Weights of a small transformer language model: 8 layers.
Each number is 128 + 32 x the weight over its row's rms, rounded and kept within 0 to 255. Layers, rows and columns count from 0. Numbers have three digits each. The size before them is the row's rms in percent of the matrix's.

# q: layer 5 attention query, 128x128, rms 0.0942, rows 0-66,96-98, columns 64-127
# k: layer 5 attention key, 64x128, rms 0.0824, rows 0-33, columns 64-127
# v: layer 5 attention value, 64x128, rms 0.113, rows 0-31, columns 64-127
# o: layer 5 attention output (transposed), 128x128, rms 0.105, rows 0-63, columns 64-127
q0 094:116115137133132096154094157074136161065076134201132126099150153129151098172115195133108128102148151147075155178140184119132093112149105063148147151149106102143104151082123153131071115092067173
q32 051:118117139170109125087084146139132075133169084152131159135121126077140053121149112152126098091140170145131104148094185078101114208129133123123156102109116085137128085157162120107131129091087091
k0 084:147206105082136186128133128194157094128098100024148093180120080130147063147173100163089117057108093176125079132098149135144136143151162127140092162126116051126135150072078145129134108191142117
q1 121:145142099148145114127121099150151052107187149077106099132119090122066127138140080096132133104136115154153162129137104092156171155137123129195093097117100143161138137117119131125172149124157100
q33 061:121125107112139047175167121127143109145113093144183150108086155163086140068086085126106189087135095133130125089162087144202149140150122169136153143160148168162173112110124156193107104136121150
k1 105:144181135146124107124219143114098135112027116049107114139126140124125137136145196124137152130097108111100138135132126077139104122123173106067102142156112085110134138170141102094130093180107110
q2 117:140101113122157160140100072185111075119175191065093138143130117108091132127114146127133152120080110122101145117071123148151158077116124107205106121041122157126126107096105140146158108149121085
q34 064:130168103102141110130073079152094167187103098139100100099065129176080115139159099112092152144149114112103133180171091134145144093101087138145106143122137077209141119208101113164135149128189109
k2 088:160148087119129134177169149162129104114173094102163181105101122183047147144128117075167147149157175125153142098157171145243199141082119121159101085121166167119129162075127113102148099186139131
q3 106:117149086109111119138152091144150072069179133152141125116067093138086108088168065177104122068182152135122071149199060098079174177130105151121108105161179164145139130123083166161136194142097150
q35 063:118079131125077158104102109150130086161092174111115138157169122112191131088161173131111138158137149098140100119178069153107136168120172123063125131183158101047125130065145082112139149109075196
k3 092:114134146083076137088133102092106109104113085097094128187101114157161128120109198159145084150144150145121082145122133131090087082135191103104154146148158087120111074183130120101113098114081122
q4 114:145101156134050188097141179176105120106088132090069127140112111048109075167154122165145078082116111176160174114088106172151099125104157131178119153135132134124148107048141141128135086159179082
q36 079:101145108191096102119182122146153169126137114150166118128010114127048114167069144107119171095169089112126145146089116089115138119108117140133158083183092096087128169175116194096120166084098172
k4 115:124146142114200155122101119149147147124150108181169085149094131165158127100156081126156130211161133161144146141180112192151085150159127175110147114173149125128119133149154153156167109124109071
q5 124:147131076106155175136087148186129129073197147115160131089141058152128119111122107100106118150139118116122122136166086077123142119165131148151120058129151167115131143143069174096171177077182114
q37 092:140108156098127166152084157091120137065120146189116199149143133145153120168157153092150141141142127114116108138104083114172181193158120125140139104133134144176093098114126127133106117108197124
k5 090:147107086100112116142075082134168116135183083128107131093059114124083178153128112089158113085088141098137134130089111092178165170116123166140128125199138077093166139143092144133112140152145148
q6 133:125131170134107128151182188123108113163100077088105081145131143089111114155144122158139111145160119175177104125127184168128093081106156170066131180173153106121143076118152146113116092133137169
q38 086:068132094118171182127163117151095136177120099140130100173150146111033055147099151120097132071085140127122097154111069161067121181144122159110150072085060175122124087207101107137113115130079152
k6 084:108134147095153112146108156114098123139115144111177108165128164140137078097135127090148106204154118139105134187030122125124088139184116168095140119122110076121115058153159153152184166122188153
q7 132:126168140124120130112176150164096153170092089110167106089135129100145094097139163117156144104105062115139124065089138155117103105105169112112149226141125109077108095112141122152129137154092150
q39 096:141170107132165094162128131184138207101090119162149108117159133108049117087137180134121159101108171124105147119149094089096136131143145189100118064153149108121137127169063074157128139143140147
k7 104:130110153052148135112118134116123120141096075158123159134150130157137171104122138152097129160123117141183160137093122152131092095164175125138137163100142132182128114194132121088182065050080163
q8 121:111165162086104144106102139061076130098100184117124129200122154141137091144149084174130108099135142161096125130129078059113101130097099151136165086158138163104128143140124174153081138150103151
q40 092:128127207160129112142110152079073105077060147124121111123103138163104113222146132111192113086138109099135151070134146050074170108117161142160161111171117146132108089148109168108103119129177136
k8 123:140182154144178148142121120200133164170162118161147092093124146113153085139093132135110143147079138158136154143120133130150118085183123128137103152098126059173167091121107095120122088132075104
q9 108:178130100125141143155109068109117094077191164183121183144122134179130123128111117129083154138087174121091125144146101139129138146114069117146098094118185174159130159133094201129167113096138119
q41 115:178084120149111145134178116063125162126144135137096190120074119161173142147080070098137134163151134081084084083147172094157110116170116088110167188103194175140121154151113137101156124123184150
k9 091:180128083143141163118141099139168101128140096137146114109161116110146145127178125126162115155167114128132042094157125102085178152095111080217217077089167155047081112117188173099087107129153132
q10 102:111138114074177076151176178160084135093083177091159121140116156103117154141145138175096128137155124114093164087088194140111135230140167111092131155154148130135103128160149075145066174189118128
q42 102:120140086073139137133149110155145185152230138189160110087141105108139106112112150120131134147122147178160122113151102075141069145123143165105064121116127124104153170172147149106138163081117097
k10 116:162077121170131089153144151102092120036114159147116096094075119122140172189113121162147111116170107140093078165115149077105160151089116115111105121179161138122066192069121160086126107141119143
q11 102:176106087103197179077195067168165141096128192102173195123148101099166121131130130105059127126079120101098161094125145152150158157112152085195185112137180145124169138121115132117128105152087080
q43 118:182125111126154139125250121182132183061166157129164132175061062136054104147108114092095120110162106155153150114124109088130163054105164117082127110155142132120138179132140099101126122176172078
k11 109:154133122149102126130166129118142171104117102134142161112144110127102146187116122168139092172169083126166102146123159134142179128133086149191129155143155223180085147085154153117085115081130099
q12 097:099151106155106177134106183135139189138132198103122118108128095103105122140108174129109113083093046096171178184081128092090165103127166121182087137094077148155144180165095100117128150083128102
q44 098:140171139147103104154040186163137191132100162056131166085152121195171166158124110084164099195116076188127149185076153055129143098097141081120056139126089126149130158147119102096144128122154162
k12 103:092151143108055151152099207161103194147125135111107094126115138105109187109093118162087112074097091090175161143100150171164128129070117102154103124133174191091167196098108126125114088111162109
q13 115:115097147133082158068169112082138099166175121101085164110162139141169153118090090105062089071068108118152160114133195143123118111060095078141156136163085140111110109084089113153082134118083161
q45 110:129107106118142149165099178116147136168079100074152105158089104138097196148091148145085092086074130154131151167147113145115123123115149118096128081117117095161132119140070099103142136128179161
k13 122:104169129106095142126158080100137104172104089110148116117109076096083112146131128167185105083145109070183124100150154114113168157059131135128114138109114122120089161093100093151088148094149129
q14 100:131161089113104123138183139137134115133139186092188144144104134127144169105128143086131109122154086061125145093120181113103107098155125121101091209110128167150161080108163080182068179092101103
q46 094:152160088078144172144146124133146107065115109130154150193103118100107068082137119034117161100118160146132130078126119129115068112176130177151047115133148102134127136150125070153131117117160133
k14 096:135113131131188100147092093094108097143133075136137111094130099130197110123157094125166117154177133141116049099165089125095099132127083099122115161090068135171103080135132125133075160091070179
q15 108:185088155096109139124147070134119108108112096197117133121151163213197099072125186151112152165139148127119115111156114143155168106123133145116177055105147089098126066128128149163101098140136163
q47 089:098107152099147143122165103107117124109205157169149151162123124172050103133128075109145117115174104086124109097190117101088123116116137074073127115069152155147086138133135114139108131090142095
k15 100:131099127105139159175108074147140092147136121158141097093082144123135126129140128101113059160098167128147081153127155032118138160166120134152166090164080161152207112143113125130144200079191088
q16 120:119124164167153129119156108092094186142062046145107117136129140112169145092107151157096120129130136124168111104147197168087082146113204167115178144147143092135135072177105104102138118171163144
q48 052:132087154108074094091127108115122102125124132100114136095188156113234072115146086139129153097172151158152134120066146137119136146129125114104128127072122205124172165101148156117141151143091134
k16 093:109107124103102171150083111140144076162184097151184108111145116130108133109082083157128110074149126145113128131134088183125132139148093132124163113137136196135116088092136160157080153036110101
q17 106:147113109175118098145077113127132134135186191138161114112104139129082135178098137119146149162103084170102168197070159113173138119095086151166056144117159159150138175080172103065123118139115153
q49 056:125107130187182098182191162162122147145084127131094124092132131183091117179101100076124149118149164078115088157178095138144132151158093156077156126122080081172143175195106122131121133148106135
k17 087:169176107151122176155219154144124097142133140082134102137060130099044083090173104090138094118098114214143114090134150149116201138084147144167086065154104115096124148142086090134147150177129071
q18 097:111119172186132117130136123113096149196080129168130123155160201126131163108076147123146093165070105141121126102047148189177073118099145152062153171111144090118123081154163114115123132133154157
q50 072:133134091136184143163142239108117151054156166131110136058155121122132169186170068098096091175107083135122114128104132087133125100084120122096086115164078128134116066115161163143122128129134148
k18 092:126112149128131140095085095128159112134148151219174158097130110135105162102085043149113179059107163151161141180141091156096150141116081154155146108112157236108141121089107184166111156131134117
q19 129:148100105114125134107091144155150100081204140146126140125132063123116098139140122117098131109088121151120165153111141109170162127123090104213105101128129132181161150106089119110159095118150089
q51 070:109146134115131117129102035156138141128053059182120127177123145156052132121108157115132140116088112103108165121127103121102111136121161132179182115131100111158134189147091156101103143111132109
k19 093:164139094147103151153172108124139123112190148077132173128104089128077106132131140087185122098146148128159108066195115124182185092119123145111107083141169114090134172117084111148151087181111106
q20 126:097181134175105122108135109112131196178046096152119144145155204143148157123116112182165115145108134155159131117135149168142091156111168110089142147102084093111137160142109048159111104174127147
q52 095:134075116175130096116165165100140099135173165114119112050142125146158159125124106133128097101098130127157130111110170140110088077156127059114119148074133136149094139136156181117149125144104130
k20 091:108129136173141142106082115081122174126111158182102071115169169120224121137113091191108119154134127158126100152139120151032091125144153089138151182150121150133108085141153197086139162123106154
q21 116:126114130168128087154117183156110108121130158152171162134101142086062120133104130138123121115036111123106186115138210082179115158187159075132108177121129140145124134146120043128067196153135141
q53 079:089110143110140137102156132146083146127119158128105136104171079132100141106153177155101139131126112120141137137115093168095112126101195146138125142146120183154154124141165165121128066100094097
k21 107:116114118102109121149187158113123132204223153146150134139121123101070094135094181087159174087135118086137128151137170192130124158159121152138076122104071094092164092077109099155160194089129142
q22 099:154095112153106124169161120183145123098166105099137054110105061131096164158088146119153100150138169134130117112152190203147098113106180099140099103173135130131134094112112218071210113109140147
q54 078:140104050152086175156152102111201128170151121083125102144164134086220147099073159164164181147147132123104108139114142171129109190098094156069150120133140131098140118119114157139168134139102173
k22 116:132084126118162128102110085125122094073122158061124137128097148115169153093166114104177126172158122128097091097131126067170154134130136146114170038167182130072112102145160184114143148167126113
q23 126:113102118156082079142137120104166155068179151130186121133098075136118172127159121128177156154187126126175168142133084085133151136100092099083045119154119166166146136060150193083150144109099147
q55 090:140114103147106128124133145128173211104170141126170110117071101096130222141107143170136088107180106151086132144119098053145102131101160113162075130138143111104082138121104080111113107102130178
k23 095:165134112146127143117158108156109137091123109105104147096095090136185108101173137113215137153154099168142091078149186162077127148139138087138131131156149115147120154113133135134147145136105113
q24 113:108131148195105096097082187095139124190150111116097084111145156028135140135110082163109114176140129145188157173190200136126090153119174148104133143142063079145120118123113096103114120150110159
q56 088:064127114128142146156110138080066107197133155164102106164179140163151152132127125111101133148069165145128138167111129145166056170176078113056137125122057183178187085093120133143148120079081166
k24 094:116165151086160135192144174097091053128134224144156117183130166132086083107129135126132168105127120074108133150093135147167120152144137163101165090154148104072138089128123132181159149155121158
q25 106:149096152070135125123101108127092162065079135147100155159111171147146108162137113143074133139127164158117155197118059147169120146119110178148161103185174136154125115153094158125132116116118123
q57 091:097139146094114123128081132140083114081082139079083151107128132171153107156152120100127156138059130102179178182114106158078175117129151130151141191128075159172117149150091175118121160098137100
k25 110:055148129091172097167125137138103080134155140171186144140174155122062054097146170118110167141079171144082182124140124110147115134178136149128086153125143098190179128134102096159130130134091107
q26 096:166139061116139081156120113090171073144127086200104102152156119134104131096153095111132156122159180142123125125142102111138069101133124146150104092139187086091155118140140185187121162074121179
q58 098:187151082136129135164096169115165113121057095146095137135072151123160147111164127122132149114126163157090140140115112154182068109168166182119167090124185079062148092125120139160164124136162117
k26 092:208089085148190143096129088058159087145092075172145124125145113143195128082169129128161154164126128123070065095164136131092106150123165117161137130158206135086130114163128163118103124139123139
q27 116:109132129122188119099100162170102158104069104122055078102078124161151155122116099149068109107124130158149156168141134108065065172130132093099124104143097091073112167136154129165109159138156126
q59 107:136089119147112131150084207108126168142075191133100145113144095183096183153111136109095093130097113177148130189093157098117116137165107128134169140110106134130097104156124154087130107111114171
k27 119:070172146174124107127084091091097100113097149157124129142147114105103103144158133170130113104133116143163149159154082108084108185136118112102084135151093115129113053156090106109070185090119196
q28 112:117120124181176129091153174058082125093089151170080146146099171097149127133166136152088143086126155137121120122090129176116094172169155146072146169123142157138131094136144112151135137057170135
q60 106:130116139152177162175135113132078118097094168172146155177147117179157159150148138105104133144080164109130126155131083143128080169171111097046138191171134138204133099111109134128130133104148135
k28 109:126127129126193161104174153091089116108132100204121113160206129138075168131144188119131139137118131124079086092123124140152090109170157045114166147097182142119120067188131126157159091146136164
q29 109:152129115152192130101093088168167163133086133150142150118112074127147124118133132102110122113100104155154143165118099155156100152128130078106087169115093104160179167111175070128140106164193085
q61 101:101104127090131099125126177127095127105081150102121170164113169168109148134148121108084176104080132114130164171105143192170102139107121151103165195152066170199173116095120104118129119106083073
k29 103:125136105130120094117175183141125124106155180105130141154143110143108087136107132122073148145122116105111168092150105155180099106134090089044127172084097129130180094106174123176136132123112142
q30 107:130164166175116102095176089104169058209153124102152125126197109126141110090186153094209108167166135104148129114148096117152096064121104059104161129094116134087142117052160092142171117136090126
q62 107:148107084124122144101163065128198134223208113133139109118133131132145132108139120153147156149161148104098096082174143176163060128109088167136149121106145064099174130112118134160180099160086131
k30 105:192135127138153157081126069112182128156117150105144124083174101104187105105156143157117087123134105175152104134231172112081139084081145122126168117119118128118077112111141110102103119122122155
q31 111:127153145104136138148137145090120173068114107070052110145069158098085100163126110121112132087156154181120083203135066082135132135099185157165173115156112122104106129130140219118100142166156132
q63 119:133141147172092103116188129175113168083125111115116101105118071169016086179110151099157136162160097118167139145125125029098199104071174111173134088127157129109096174139167157060126105155145120
k31 128:107146150161126150127100124184109193131117129138131107172155149127166129121061176132086121132121124157196180175126137140125169129184173150180119136064152140167128135129120136094113096083110073
v0 088:123151120072167139099130093129136045130177142160152140096143150178166118123140094110122153115156119158185118082163174134101089118173152220098120092209169107110087106140132176135104147137063171
o0 088:136083116132084158137105123112125198143100125088071095183118176067126110127103136174086082121080149107161141186137165117119152147119080105136112159133138171115158172170078170123116150114130064
o32 104:104152202165171131153161173148029139082154109095090122114136084130065110129139139092117103102113099103138149126112133103124200085128128071187078093136107092155110160119060128113100099135150133
v1 082:145152155106145092150149178152124162128076164087151141144127136115132094154169105145084026132113126146080107178106138152183141097167141098108129135110088145183099138073141105134141167144143082
o1 092:129122075093119078108083128088079042158135140127171133089163115135175087119143110131114143098173134154152103091147100149136147110030108108116146176139148135169150156140204126166125137110097208
o33 091:123121117102106160092143095158136117172111086121140098087162109138144131156119160160137135134161173169167132154086182140082085125107167105108139144147121126114138131161109091098129085136112147
v2 075:129142144196093154156174141115138165142123118067121074191179140177137134109110157245162131120108101075131129159083095097162146155119117077145103152110144091139120121144113138159050117189186104
o2 094:192147027107173051127125126164148075100101078141135158131153105135117110110191114075132128160220131138105102109124102163139139154145178155145080102142157144111171092112222130085132145108140143
o34 076:148113089099094148131103109079161130180128126174130136154113156075166108117047178113069094074065165160085134125134171182133132109162105178089166102107113116157123124158141153134159120111057137
v3 081:146140133152072093172156132099104153139128119109148179177110104087168138141167161112101086185122131005127128175061107203138117129048078127079144161093109177179100112131145155120162129081170042
o3 075:143198211100148081140077137088165106142147164129121134116141101199179106149098168089060148100146126173114084136143081145166074107097125172112170174107127105134129120121158142105131126141067146
o35 101:148104148087087163127067088127182146136128149109114133105098126134198132152098118168174121163188151169095126151162134143116100158092125146144155137084148179127157083111147146111162138130152143
v4 076:124163104104164133133120114096125181094136079255105165100147068128096150132119111136131187152110107117139163134164103144097121144140176117118089057135139139121157140095108160115139119072126151
o4 094:102109124130098109088162122138083133143127145128158070132070157130086133169089143151102105145181155130118134133097136146110157123138100087097150137081160140155087130140112126202121085162109196
o36 068:102070159105148125113087131120204164157096149103114146134143165087138149129140146163180127177164092168106072151142101124079152187147133137145128152130098125111082118154170133127095168087157075
v5 083:132132132118113109144143130153125141116161127135190156065095145151093092127061200023148128115147106176190167150107205122120158081124135089217091073130161154110148152141150080149146109114068129
o5 092:101080177175136166118134142157062138130125105142128175141119127108140102190131125169127189125072120123076152098163149155167122146206134094128138085136141119185110101066057126135122001162122126
o37 090:095191120119117078113182141118107081156090098162216094191113198149124127096182123115116106110136132132131172105132139140110041153131134194051106143162080154116117136106137115087128171156104153
v6 080:145136130189099115145091088114100163133073096120108172149080148123129158191125104108112112090122126154134108111107116077140124137104158178150193166123076198151158144134068094139087098114118062
o6 093:087110241149086130161120123120140133093195142118152147140153120081118110101132059135169164113119116141163136108162122075125113157153134155162119136105091138081168116173150151104168192199132147
o38 087:184145144114179166130138100156166133149119134133147131123099054148214136105099093130176221125094163131131123164111166147164137111134088116049100117081164100132117129108117135140153172140074176
v7 066:133149161164082152161127170042113139170117111138130103182191151126132143145130159152133125142142127140158170115130133169144101121081147093112242099110154159137044079147157093142105088120147123
o7 086:136201150150123112139116128134142115073103110133138178170142082115165116131169144113126120099124134135137073126128101092151063155145140142207082129151093115146218101126171190022157156141128084
o39 080:179192171152126111124131081099098180092109090138127189077066068145168114074138131109082100144119114158087106148142129106125142105123142187136104113085162099140113110149148127172123162162127128
v8 088:124124135180118143146103123118123120124130178098144185172119162147150133150073120104112138157131127075192121120089120138150163130077107138137097140165151137117186132126109193095111121124134111
o8 087:185079121108136136155081121164207130119180146124132189154163127112179103113115083148111177104077147118119120156168109113161185119143068138169093117090094088152117073129108129158169117126150141
o40 097:158136131126091151152129055121225110133071159142082114091155179142143138153092096146172175152159105140122125105116118128142207166124116113101164123112129139134100142089112114107102181112105135
v9 077:120143120140148109133158168136151070174176120074087109101117088147089096095131143109140111096119110204145103163055096119089175124156124107183102147107103108155087160094080155129125097088094085
o9 084:117112013099149125133111152108102115168127137108179107114084084102096130131205114139073161103128132125130143077098181160167095134138140167069190141095140121137152102158168076158138084176152122
o41 093:057133060090127132118152103149078106155079114176157097156161186113102087142166131127102114125140178138133137086155172146122042176134140169140128158156117130053196123115180136118131099159121131
v10 080:120125144125105090162160145046141189134135081144072167101053123172181139117149107080087092133158164094129063111095114109152115133200147143156117137098142081170084131125115137102134159025161129
o10 092:122162163105109166122134149134099152149159150147150108098119163079052135120141177118140134132068092106095128094139154181094129148073045129093157154128136167105109158139091156072097191146115172
o42 086:078143074111130110126132137131185100153192161138088118115115109127134123112091159179155168179131206183126131148128104155146158127095112110116154152160131168067159110084150166149147139115125096
v11 078:122124162178104160153116136127121079112138148123129113124061103150093136128115065111148122035199114155152101129124077093086116127107156113084128171178145090095115165123143124150049186144170117
o11 091:168169070092087141146116111131184113114127137139134161098182111096090150123152089129168121108126080135164099098042081106132126127121125177102156148114109171086182143126111129108146199146160096
o43 086:055115173119125144131083127125140176097076136088095102114165201180114109118056155096157142142082126075136175165128099066149186143110128130173139108092079115178088166126070181042126128146107139
v12 069:114144154129076134111114171108140140126139105164102115140158070137120144141098124111128128166113120119122126086107104125103135190097175045142152073123138109160131134138097118167049103098164178
o12 077:176142135134131067175116105117135120166000157123123120128086108132122161163175109127186129165215145130125065116118162064145070141091149177140153153074147116128166119136151131156114136186146110
o44 087:142131174146104125159118097097155185120114179137113179118100180098128134105090140107164140177127120106081057155125084071176135150167074155149154162064086124116116137106178150161142156133132107
v13 069:123086115155170103099167089152119123143154103070150150125156129142084118135155074082151183117166085165135141011193125177087104083178143138065147128090165123149132062104159068123110147146093128
o13 087:161130053118150117146099150127159078134100173133124078159101139128114108145126127154077168106082145105144107189093106128153057099177101134135153154090133068090110187156126145123062149136088117
o45 082:105129255132173114158114123133135184118125095101077141052141108127191123130130085149149062135132120093108090201106149120143191072085104084160136096120115120178074116154114132115132075148135156
v14 078:123125120136165135137147111127132074157129178123160166127138152111152071131144149148139107110148137026141140108102197109174128127076040051090135088156174154083176115114127123116049173103160119
o14 090:188147133127109110097125181176092122136140134149130143127136113146135150130068119121178166114169100135087087175151086153046187126124115150134116102165072180165071110087185151092146082167193134
o46 088:171135158149129122139122150164093160110152148156124074051115192130071122128086156093123098116116140173120161161127107113097118169159153166135118079124138068190104166113142130082129159088080154
v15 073:118146136107205136074165164130142085086192149111120107103148076090151105097127122180114156131123095074157147128092162160156124106108112096139059139150102130153135160081103189160142106052118128
o15 089:124085096127132148127089143112116116132123170100076085134097144151128154158120140165043141133163149187172128132120086127197094066125092115099122136105218155126121123124176145175104104112104141
o47 088:095061115127118159124113098137111119113112117103129123142153178104110124102191161147146121141176118117079184088111130105092049142111144097182110143151147108074126143124151093100129064172162132
v16 073:104100143122113114118112127166151101095194133126098085156066142101101088118084135140117104082122128090188147062080127075070121157111155108103126097094119130090132090105122151120056157141133167
o16 084:168150130132114153144153088138185108132147133141120129119199153149148102158122095147129127162166133115121158150161163145173175079168095151192071088147120176180163094136107137051133126137120061
o48 091:181175103103113130140148127067133101115100112160116164116127159090126144115161129072089146140109121112015115076125099140151091083142069184098088100149142097085135132113141171157128134139100123
v17 082:149085149155119111102152123124110131179118158171129175095101154179133093086164117071137130255140199175124112082156091142163127146185126164084119208044131153163164115143132097119128174119132107
o17 092:086184142124139117140088128129042115161130129120176143180130104098105138135082118153129109048070072064174115128104139082068133073066121133135134125150069112103106091180132116082118077147133131
o49 097:156140153144100142126138151093123114175158111052134081104125091113162176179119098154139126123153145119149073172097166138154189117101100080122166113117153161150112108103132148149127100136155141
v18 075:113128135110108157111196138159145112122131114130132102109160099148098133165126119107143122118126106121116132128127133097078127143105113065169162110061121196136136155090105106150073154123161151
o18 094:164135081116094110193096165057156123153073146127137156124093150157136110157142129114140136127166097154160116158074124097145055128141165141114156151131145139117088137166140134158116162121164152
o50 085:128095211151137145127103115109108201097108125112132179150125066098139156123090099105172149159085097102090068159114083096168118115137118153139106112148106139155086146150128167102144168100135114
v19 071:127096126160167153076111100140130068157088126111127164092196126111163101103089181097109127148086125157163127103131168106111113119157122119183099145179128134108153124190122101134094104128140172
o19 078:130107180145161134151172135129072127119092131153143141160118132122182156118118106133140178074126127182090166118146173144172185149177135058114118093153151118124123099051069141125145106154133110
o51 077:043130126118134077139114172075091112104204125142120123146137162179088073094112103163099113107131078054142163134149098112141175093148094095102152124127074106155078147097124155172131158164096102
v20 073:131136100089118133104130100167174102106138165122131154146112157089141101135101111152112149061104174124167141084119135062080119117099103160036110083124074149142168159113100117106094192125151084
o20 085:154106104125125099099119176115134081119138207105181129115126187147147108143114083143118135130191127131076134137127165142098158093131184108169119125115128144118109079099156115169114088155114087
o52 095:218130094131150134138145153168165120104106120149153123147183115147102101130175146095111137143110145172096143131125104153141121138206091123097111129164134103095122140086103098178125140109093111
v21 077:110123110100113155042117093080128154117175162175125138161088114147070136127111067112153107178151096133126121071122102111072121153098194122183125132136132087072159066125103115150148150093133208
o21 088:135130145141100145173141105116170137114156115125072112120136102092098182144099139148108156120082142071135132175105148104128119109158139155151090052118121159131151126188113173094076098126117075
o53 085:186164156171128116167146133095084144114074137123099167091090117084155190119179156084117090134129094138113108098171126130165082137120102169170123110104163135165151136125154132192093122154143170
v22 073:123139133180123154068117127121136090137105162133129134126144148096130071100152130106096097157105173200121133065163135128143074149148109197090144195119122172105154103156121080101085081195090134
o22 088:112118211131144118140113116132130157129106129129120125171127097100179143129155072123125154101083149110151108153106141088127107140123106151139089104150090123115176087147111086103150119135133059
o54 083:143145148156146119146148153116050158126177118118145088103122094144096148142149156141116094122130114109140081125095154116149161037130142107120129096093145082154142115111134106196155059122146122
v23 075:119167114153062133090158132014126067134113144125146180175122177146109169092110112131081139137146094097160177089157093143123128162065094144166108128104119194102112153148134110109086134152139139
o23 093:128104150210130154100099119186139126118159162113130176141152067122199112157146143143135156165117167085088122118119108101124124101144155096134119093081067142159159081094079166113148103138116052
o55 090:255113090144140105167147131127148132101100126156189141153110099118114188094143129089160117127119132138120111096124119110145096085157140158083116143142151105114120108119108126183130191129143088
v24 069:120145111159125094145092107142156171082190123138138147102061118151129126104146130102168118240107204098103124138152082104124129072113157147136129158148137077150148206142105120116179048133120056
o24 093:100145126062172147128170137135085145162085085180119106093120163098064157100125134091122091118094105138130088082130110176064135120153158169103158193106128140096065124139140077154117113115136179
o56 086:072086035116121146065093175149148074161195146078120069143155138145171134166103132179047125124170164134125136156123131150134140173116130077151144129123163153077142138077151154120141103140145130
v25 085:126096133163119107163112100104108092165128155153157133125101141123135169132088154149131161205133143073126110141161197119156140146050175188148109171182109147101116105123162170116154105108154153
o25 103:189127153161143158092069102144177200156165115126088134142197068107177145120125128116123129146027161138120125142122092131169152125153074086066143109119098140116143121131081143133145112150115072
o57 090:145134149141100103121106090087209138123077151102133132082097175131118180145137081127206111117117098128117137095122141146084180153121147148176137126092154116148117141163126138094131138105125161
v26 075:137161138113142194155122133092148087099143155159106134170115135128121109167160127095170134029188153111167138116190098134093140142123074095044163117149175104096111111071147094141185193123143088
o26 084:162166055075104103123127175146174107091150142125142124101150127129148154144134123198150121110105095100149061139092131153061130112086147181160151141167094125121121139126154164109140131090131103
o58 088:177154207159144115131123116170101138050090148109084114041122125152094141117122170088141083191151073150132141123091100138099152123075169153171100055113154117155108118146105137151084135091131145
v27 080:134139113161130155120116109090124142110047145146084187131150110135195176136148050187114139173128181130066135097085068136150110135153150129130076143120144129125090073185105065125159156104163103
o27 073:158071113143094142159125113166219123146172189094181119095101144193116133158104087161181142139146119091098115117130184115095236120141139075139141099098164124148123185089098171141132126165142123
o59 107:217085101132120137160108100123255134141150138101093160145140084167152129157084110140155158149145099132154086182113129143120231123116096095115179152145125137132131150097122145151143154133132097
v28 069:119092112080155195169171173161154153081104114201128111171123112084089128185089131094119096070172142151100132092164097111077054147141147103173123094155117187145135160118160114139149121133137157
o28 082:169150087089106118142101103073158095158128177113171064135137158135125137132153142116083123078127177083099156193074203154150149124155125107074150102146165103094130145122138112124134103086101150
o60 088:148146191146086123114121162113102168072117090101113175102089050080162100092195123113131079170128089147124134129138103100155109075133131173131101133119130120191132118176089147161126156096145123
v29 071:128110110132139197127158119143129133082124121144075135118124108084110183128106116182118130187125223175092161098188099149131149141135168112115129110080069164127115156105145081148179158147173083
o29 075:170113123121125134126172090114203176129087128120149093124111158176146116144109131156187136154140115119102144128112160161093178094098195123134137117146194177090112100132098126127146068116110162
o61 095:184079039123122126116143134115226135124129122123138164172098096147158173165146098135111190158168094136086057134090098182144176133158111097116163179148168163096132122108156121200139091090156063
v30 073:133107159148079102116156095144094152149129131085133110108143124095210143125159174129133136191119182112175113114095142177152100050064160084097165142124152086133157094114124165140122093098099117
o30 097:102143169113138143138083106097153111140107081146099135162125105138110102106139110095097137108091113144195141129144080103228110176142088133155116185143163124099152125124158137128117161156137128
o62 087:080099176109112158116095103125166145149138135094080108085105167121159087129102088161123127128186094149136121179132165135125146130065102088205162106102155189113118126146121150055145089128146148
v31 068:140115148124133131131125060122130132139145075124179189122069105127082151121099107092088081177091096097121120086180129113175108133132131105146116126104134196147144165083112164094199097155105120
o31 081:193073032108122127104107103179092139111181130152116101121190165112131119110099124141081174122094167167140141123179075144133187089172120140114146110138114096084074159101134147151070078102122143
o63 079:086083047105136139096143140156167122191161104149123075062164102104157102160113114191130125135137198189118101179114173147140109141113133100131165127146153181058116135148161104094097103097124154
q64 262:199098061133116136147133132103174179130118120124066097172067193118114153102095092168065142100145131103102094133120138107155115125140120112133191120121162095098140153100180152174125092139173122
q96 021:132104087150121160159134149085145201087106118136075150210124096135084153203106138088139132154113115104150156151107101159132127170112124134075082105153122165126120072112145132120107176142139120
k32 100:182114044164131168147148154081158143142119147130079143184111172113115149124054075146108088130129106145079077146065162122147114113106131137130184093128137135115158173118163149153133076138211142
q65 144:076165179118130125087115143158092094116125125122171159091222092141132137175149162085175120153112160169135130127143113155097127134103133148151064160144098182149126125107083126049114172129084145
q97 056:107148121105111125117094082077149105225184105129143157060106119089150113060125135137106149101123121110139096115123123128105108107124120127154218146132139082128129149186094157124160155121115144
k33 077:098162165166115118107102076130110093130106077163186080069183108135159054091197170112127134139126099130188140159149150171128155094146130123111083169176147139102148132115125084122109156126084152
q66 136:160088075153098116153154144107155194144135152132094096182068124145122157092119068162095168100170136060088117100141161093152122142123150118114172118088166073064119163147194104161151068113156096
q98 064:147126123175152142156153195139104127049076189163113125159142154150114129211125138116126111151139148143095138141137095148166176157135135109100098158108110172146094094033121054170106096137136100